{
  "n_layer": 16,
  "d_model": 128,
  "n_head": 2,
  "n_kv_head": 1,
  "head_dim": 64,
  "d_mlp": 384,
  "vocab_size": 2048,
  "activation": "squared_relu",
  "norm": "rmsnorm",
  "norm_place": "pre",
  "norm_eps": 1e-05,
  "positions": "rope",
  "rope_base": 10000.0,
  "rope_fraction": 0.5,
  "qk_norm": true,
  "attn_scale": 0.131,
  "bias": "none",
  "tie_embeddings": true,
  "parallel_block": false,
  "extras": ["local attention windows", "a smear gate", "skips across layers", "capped logits"],
  "init": "trunc",
  "init_std_qkv": 0.0207,
  "init_std_o": 0.00366,
  "init_std_up": 0.0207,
  "init_std_down": 0.00366,
  "optimizer": "muon",
  "lr": 0.00945,
  "beta1": 0.9,
  "weight_decay": 0.035,
  "lr_head": 0.0189,
  "grad_clip": 2.0,
  "warmup_steps": 122,
  "schedule": "wsd",
  "decay_fraction": 0.941,
  "decay_shape": "linear",
  "final_lr_fraction": 0.0,
  "batch_tokens": 32768,
  "seq_len": 512,
  "doc_mask": true,
  "train_tokens": 147400000,
  "steps": 4499,
  "dataset": "wikipedia_en"
}
Each number is 128 + 24 x the weight over its row's rms, rounded and kept within 0 to 255. Layers, rows and columns count from 0. The size above them is the row's rms in percent of the matrix's.

# layer 8 MLP down (transposed), 384x128, rms 0.0612, rows 75-87, columns 0-127
size [104 113  86  75  94 132 108  76 113 106 110 109 101]
[[101 142 105  98 139 113 133 127 113 129 120 149 104 173 172  88 131 119 124 150 126 136 136 126 125  94 110 138 113 144 134 114 140 106 111 105  87 121 109 111 168 161 117 114 121 132 124 141 185 122 187 137 149 140 170 109 168 132 150 135 142 181 103 122 124 115 160  92 167 148 139 127 137  99 104 155 115 142 173 184 139  78 122 142 131 152 136 101 116 122 148  92 104 157 150 109 114 131 145 129 141 132 109 135 140 114 114 116 156 121  98  89  90 103 112 165  76 150 113 114 133  92 114 119 160 151  84 154]
 [143 104 135 103 122  96 182 125 110 133 131 171 128 142 146 112 130 103 131 124 109 127 126 135  99 155 117 132 132 128 162  98 103 132 146 129 117  50 144 161 145 130 111 110 153 115 145 179 110 100 159 114 154 126 122 120 111 149 131 110 133 157 159 159 112 130 106 108 128 106  79 124 158 166 134 137 140  94 113  79 157 124 124 120 121 139 152 139 124 173 104 123 132  94  74 131 141 153 124  89 142  65 105 105 163 151 110 104 129 125 128 133 163 136 190 107 107 129 111 126 129  82 135  77 116 138 119 128]
 [ 89 124 139 135  85 125  88  97 118 143 138 147 121 121 126 181 141 146 132  85 117 143 121 126  98  94  88 110 101 134 137 129 115 112 153 150 123  99 152 154 117 132 113 132 139 139  83 132 109 130 140 145 101 104 147  96 143 112 129 128 163 143 130  94 154 149 135 119 113 147 116  96 102 139 108 106 106 155 143 164 183  91 107 141 110 117  93 137 112 107 144  91 130 129 136 158 168 154 132 179 116 153 108  86 157 129 165 108 119 113 126 126 165  94  96 105 156 157 133 120 192 113 112 152 138  73 156 103]
 [155 118 127 126 143  89 151 178 147 104 111  43 100 132 109 159 103 104 174 131 113 110 132 148 138 119 132 131 135 116 142 159 115 187 123 104 125 102 153 195 143 163 102 125  98 108 120 127 109 131 111 122 101 113  75 111 109 101 160 121 145 135 107 132 116 134 205 134  99 129 137 160 152 130 151 163 136 129 113 143 138 116 126 120 112 150  99 133 159 138 113 144 143 111 146 100  95 102 163 131 142 167 151 140 145 136 141 170 135 106 150 170 151 153 139 131 148 152 137 149 127 138 108 113 127 110 117 140]
 [ 71 102 130 100 111 126 124 145 138 141 139 156 139 132 121 119 139 113  94 119 102 111 190 163 119 121 166  79 139 144 125 104 160 140 109 138  95  96 152  99 119  71  66 117 137 131 136 113 110 143 146 168 133 149 154 130 100 135 147 109 110 118 149 128 121 150 106 156 115  95 165 120  90  96 123 150 150 122  95 106 135 152 146  95 163 114 126 115 157 151 134  83 122 134 119 120 145  97 168 137  53 110 138 142 129 164 145 102 140 127 110 140 122 140 134  95 106  97  87 111 115 116 130 131 112 130 130  91]
 [119 125 101 138  97 158 140 148 145  80 139 162 133 138 146 128 117 116 106 168 176 133 145 107 166 115 131 128 139 150 144 109 108 106 111 150 154 116 135 112 144 117 151 129 108  91  93 140 145 152 118 134 161 106  91 142 110 145 138 115 117 124 178 131 155 125 109  64 102 121 102 164 129 138 115  91 101 141 147 147 160 132 166  96 132 131 169 124 150  99 134 147 151 123 112 106 116 157 155 131 151 133 130 142 129 158 142 154 127  99  77 125 121 190 120 135 116 134 122  82  88 142 145 146 202 159 122 159]
 [164 103 139 106 155 137 131 129 112 125 158 169 149  71 125 108 127 172  75 132 140 145 141 124 141 152 122  97 122 137 146 125  98 118  90 121 117 105 145 126 122 101 162 139  98 132 116 128  83 166  75 107 121 107 129 143 150 157 146 162 133 180 113  92 109  99 134 106 140 115 140 120 170 150 153 159 139 100 116 132 172 127 143  93 117 100 118 105 119 125 133 150 143  92 104 185 127 143 117 126 118  78 107  91 133 149 122 113 130 156 143 120  85  74 147  93 148 109 144 128 136 138 152  92 104 118 136 125]
 [148  84 109  92 146 113 103 135 104 129  67 112 126 175 132 133 119 135 123 112 136 115  80 141 106 127 130  85 127 106 123 101  99 118 143 178 145  83 145 135 132 142 169 147 141 156 141 127 115 126 100 113 187  96 114 140  97 159 134 119 142 127 155 132 148 167 121  96 123 136 125 147 136 117 133  94 122  95 132 150  97 124 140 109 108 166 123 109 143 142  98 156 142 134 160  64 121 135 111 169 166 150 145 125 133 105 129 139 121 125 157 154 136 191 134 123 104 178 135 159 159 122 121 114 129  98 149 167]
 [131  84 184 132 139 147  97 115 157 119 150 138 120 155 112 161 111 105 142 127 140 142 119 126 134 138 113  82 152 141 174 126 107 151 148 145 103 110 141 146 118 130 123 146 104  93 132 115 134 103 132 129 108 142  94 135 152 138 130 107 141 143 157 129 117 120 136 135 125 156  92 116 146 152 120 129 146 130 163 112 134 125 109 136 161 118  84 117 134 168 101 138 117 148 143  68  97 129 171 190 118 160 153  78 140  77 119 142 130 105 142  82 162 133  99 145  89 116  62  84 111 142 119 106 109 126 132  86]
 [115 138 169 151 126 104 158  86 122 137 135 114 123 117 163 148 154 117  81 135  98  89 127 151 124 126 130 127 145 162 108 145 107 106 135 137 123  83 158 101 112 163 119 141 134 132 122 126 112 169  86 163 118 113 165 119 167 135 151 114 122 111 153 143 120 135 136 131 124 103 105 117  96 180  94 112 155 122 106 112 138  81 148 128 107 136 157 194 130 135 141  98  84  90 121 155 155 103 134 164 156 159 156 107 146  97 143 173 114 149 126 119 143 121 115 102 126 125 138 105 127 137 130  89 143 149  63 157]
 [ 93 141 137 141  97 114 101 129 161 181 115 154 128 123 141 157 135 103 131 166 132  90 109  98 136 142 139 128 147 157 116  84 149  89 129 136 170  87 160 137 126 143 120 121  87 112 112 160  96 139 101 109 128 151 101  80 102 122 177  52 154 147 142 139 137 116 106 169 101 113 173 138 114 113 117 118 115 150 108 129 121 152 146 136 156 116 131 129 157 126  93 121 130 133 119 130 131 145 132  95 168 141 128 106 128 145  66 157 162 121 122  89 125 102 178 127 108 137 152 121 162 124 103 113 136 140 133 110]
 [122 138 145 147 121 139 114  84 172  92 128 134  78  95 124 119  89 183 146 112 120 108 150 113 108 155 146  91 117 157 157 121 142 169  98 143 127 130 133 125 102 150 128 111  78 107 151 152 117 134 142 128 175 107 128 110 118 173 118 158 174 120 138 122  99 124 148 164 105 120 120 146 136 159 103 109 118 133 118 105 109 164 128 146 147 131 105 131 114 142 156 157  82 167 140 141 128 108 140 106 143  85 110 162  77 151 135 108 104 150 117 151  71 124 150 114 142 177 120 141 144 150 116 155 161 146 102 134]
 [130 125 117 102 119 165 138 136 103 138 179 188 161 154 139 149 169 111 146 101 151 142 108 130 104  84 133  99 137 157 143 124 124 170 134 109 164  95 110 131 139 136 162 144 142 120 116 152 139 168 105 141 143 148 161 150 145 113 123 133 117 150 119 134  97 128 118 150  74 117  97  98 102 156 103 121 118 141 117 131 113 115  90 138 137 122 166  76 111 183  74 127 147 103 141 158 131 126 121 131 104  98 161 121 110 166 141 137  82 145 126  98 100 115 152  93 155  85 130 121 118 145 130 138 124 105 163 155]]
# layer 8 MLP up, 384x128, rms 0.109, rows 76-87, columns 0-127
size [115  87  73  89 114 111  72 115 109 111 108 106]
[[133 166 142 127 147 136 132 130 117 166 132 127 102 116 114  86 142 135 140 142 180 152  99 173 161 203 111 125 153 146 107 132 136 129 134 153 115 106 134 122 114 148  94 154 121 141 136 126 142  94  93 125 109 130 125 151 103 123 140 109 147 133 112 120 100 173 133  79 107  78  94 182 156 170 133 124 124 129 112 150  89 116 126  88 101 159  86 134 133 148  70 135 138 109 128 164 105 106 166 138  86 130 176 137 115 148 144 156 123 132 144 129 143 127 103 126 118 145 156 122 124 106 166 103 161 110 128 115]
 [145 161 140 137 166 130 129 148 126 125 148 151 132 127 127  91 175 151 181 121 125 131 112  79 109 111 121 148 153 155 122 144  97 203 134 110 127 132 130 145 152 108  91 147 111 126 154 144 124 107 143 103 137 121 162 120 109 145 122 196 112 127 153 123  83 156 167  69 112 111 114 147 123 115 139 132 124  76 170 100  83 150  80  97 109 141 138 124 133 143 143 146 130 126 133 127 128 154 108 121 129 132 133 141 156 115 132 100 107 172 151 112 160  92 162 114 121 126  92 153 139 104 116 115  98 153 150 137]
 [ 89 120 139 159  98 114 143 127 117 129 132 100 157 134  91  93 176  91 112 107  90 146 104 138 121 100  63 168 111 111 129 135 148  85 119 144 136 138 110 129 121 142 110 162 122 130 110 136 114 112 134  74 104  93 110 143 113 123 113 100 132 147 121 102 135 143 176 110 133 128 108 147 158 102 140 160 169 120 134 154 133 126 102 121  70 109 122 120 153  98 133 118 127 154 163 133 150 102 111 104 120 151 119 154 157  80 143 147 118 168 145 135 140 172 119 137 142 124 189 131 100 131 110 135 138  69 153 144]
 [ 79 122 140  97 120 110 149 110 139 135 160 115 141 169 114 120 149 113 127 162 111 114 121  92  94 117 117 106  98 103 122 121 142  76  99 109  94 129 122 121 123 123 118 123 108 166 122 124 116 136 158 132 100  96 158 141 144 116 106 151 130 111 180 113 126 120 151 165 122 109 134 151 143 116 114 176 178 159  98 155 117 183 148 130 166 146 141 113 147 138 169 111 142 141 107 178 120  99 150 118  91  85 158 152 128 145  99 154 114 164 117 120 111 119 124  94 137 133 143 170 185 115 128 115 134 166  87 128]
 [109  92 128 164 143 153 109 160 121 141 131 161 125 112 128 146  79 153 101 136 118 182 124 142 164 115 114 122 118 148 126 120 159 121 121 191 109 125  69  70 120  88 146 129 131 102  72 138 132 141 151 152  84  97 173  90 133 125 151 143 105 133 130 113 156 128 115  72  91 165 120 172 125 123 139 139 133 113 133 141 147 128 143 134 142 138 138 146 132 123 152 120 139 117 134 137 134 129 129 120 131 130 147 157  74 127 180 164 116 111 133 153 158 152 127 106  94  88 118  95 130 109 145 106 154 154 105 131]
 [135  97 118 129 130 104 113 133 106 104 159 145  94 114 127  71 115 134  73 107 119 164 153 116 160 114 108 139 118 155 130 151 122 126 127 120 131 156 117 149 161 132 114 170 134 135 144 121 136 134 120 108 118 143 151 121 132 136 100 157 141 164 150 121 153 116 130  69 173 152 115  97 133 165 116 161 160 166 106 146 131 153 125 124 119 114 116 170 152  99 126 176 120  82 125 153 113 143 170 170 157 133 127  99  84 106 132 126 145 104 132 106 145 122 153 135 111  85 112 145 154  79 166  98 101 153  95  88]
 [127  87 122 125 147 121 139 101 147 129 178 136 110 129 113 118 127 109 135  92 107  94 140 149 162 136 118 130 155 142 134 131 163 108  94 150 130  98 134 127 170 140  89 101 120 132 128  91  96 120 159 119 108 120 109 116 139  90 127 142 190  88 109 124 142 118  97  94 139 120 166 119 114 110 124 162  73 176 118 121 145 135 119 189  92 147 141 107 155 140 163 110  88 116  93 115 169 105 139 109 128 130 135 101  80 181 114 162 134 133 123 143 119 150 139 169 105 146 121 145 162 163 121 136 140 149 111 144]
 [128 156 170 126 108 141  79 116  95 116 118 114 123 128 118 133 111  70 141 166 132 133  97 127 144 135 103 121 118 122 115 100 120 124 128 149 103 107 153 138 129 155  95 133 109 166 167 103 130 131 125 131 123 134 118 120  90 120 164 151 133 153 145 146 111 129 126 108 154 172  86 163 104 109 135 146 113 141 121 131 160 100 137 141 120 161  98 126 157 137 100 147  96 119 104 109 141 139 114 154  93 151 109 141 120 104  90 146 115 118 129  80 123 104  79 123 194 115 164 135 198 121  89 163 155 136 147  79]
 [101 159 140 145  75 164  87 136 177 148 189 150 141 165 115 126 100  75 154 107  99  78 143 139 122  96 146 114 151 123 118 148 143  91 146 119  98 101 155 110  97 132 118 137 114 134 130 101 103 134 168 130 136 141 105 152 138 172 140 121 145 136 142 139 114 167 114 162 160 104 148 124 120 121 116 131 174 106 131 137 120 142  92 156 122  98 142 130  78 105 147 114 138 125 129 137  95  80 140 133  96 117 105 156 121 120 127 163  90 144 108 154 158  89 137 132 117 100 131 109 146 104 136 158  96 135 123 148]
 [107 148 126 119 137 131 116  85 152 166 169 144 162 157 141 165 113  83 117 123 133 120  97 104 150 122 175 109 162 113 116 147 118  74  79 132 126  99 197 130 155 148 115 115 127  98 143 122 178 138 130 145 113 150 144  89 138 128 141 129 103  79 130 173 130 155 109  90 162 160 145 133 162 151 115 110  97 160 145  95  89 131 116 184 116 120  96 161 126 137 174 144 129 117 145 132 117 109 141 105 133 140 134 158 138 124 132 161 138 165 127 133 103 138 140 101 157 115 116 121 115 133 124 114 142 136 131  98]
 [113 100 123 130 168 143 153 119 142 124 119  95  98 142  88  96 134 120  92 148 127 114  74 145 121 173 155 157 134 114 146 146 127 139 160 153 156 143 166 110 143 100 125 161 104 126 158 157  78 135  97 141 150 109 152 118 130 153 153  79 116 112 131 128  79 136 139  99 134 153 113 141 113 154 102 160 109 130 122 112  99 146 163  78 126 139 143 162 150 141 165 136  87 148 167  75 137 108 109 129 105 101 114  82 102 132 142 150 118 133 112 127 128 107 141 138 112 118 126 123 153 106 108 142 132  73 156  86]
 [130  97 125 121 112 137 107 114 100 132 114 111 106 101 126 159 121 154 110 135 117 128 100 115 132  84 161 157 128 111 115 145 123 181 137 167 128 149 146 117 132 146 176 159 184 181 149 108 142  96 133 117 144 120  74 128 116  96 131 108 151 118  69 170 125 135 157 110 114 183 131 126  86  97 103 104 146 132 114 187 101 131 130 132 124 129 114 132 142 104 133 149 132 130 122 145 143 153 101  98 127 164 145 153 162  99  77 111 120 106 136 153 129 130  76 140 116 111 113 113 164 137 117 118 118 132  77 128]]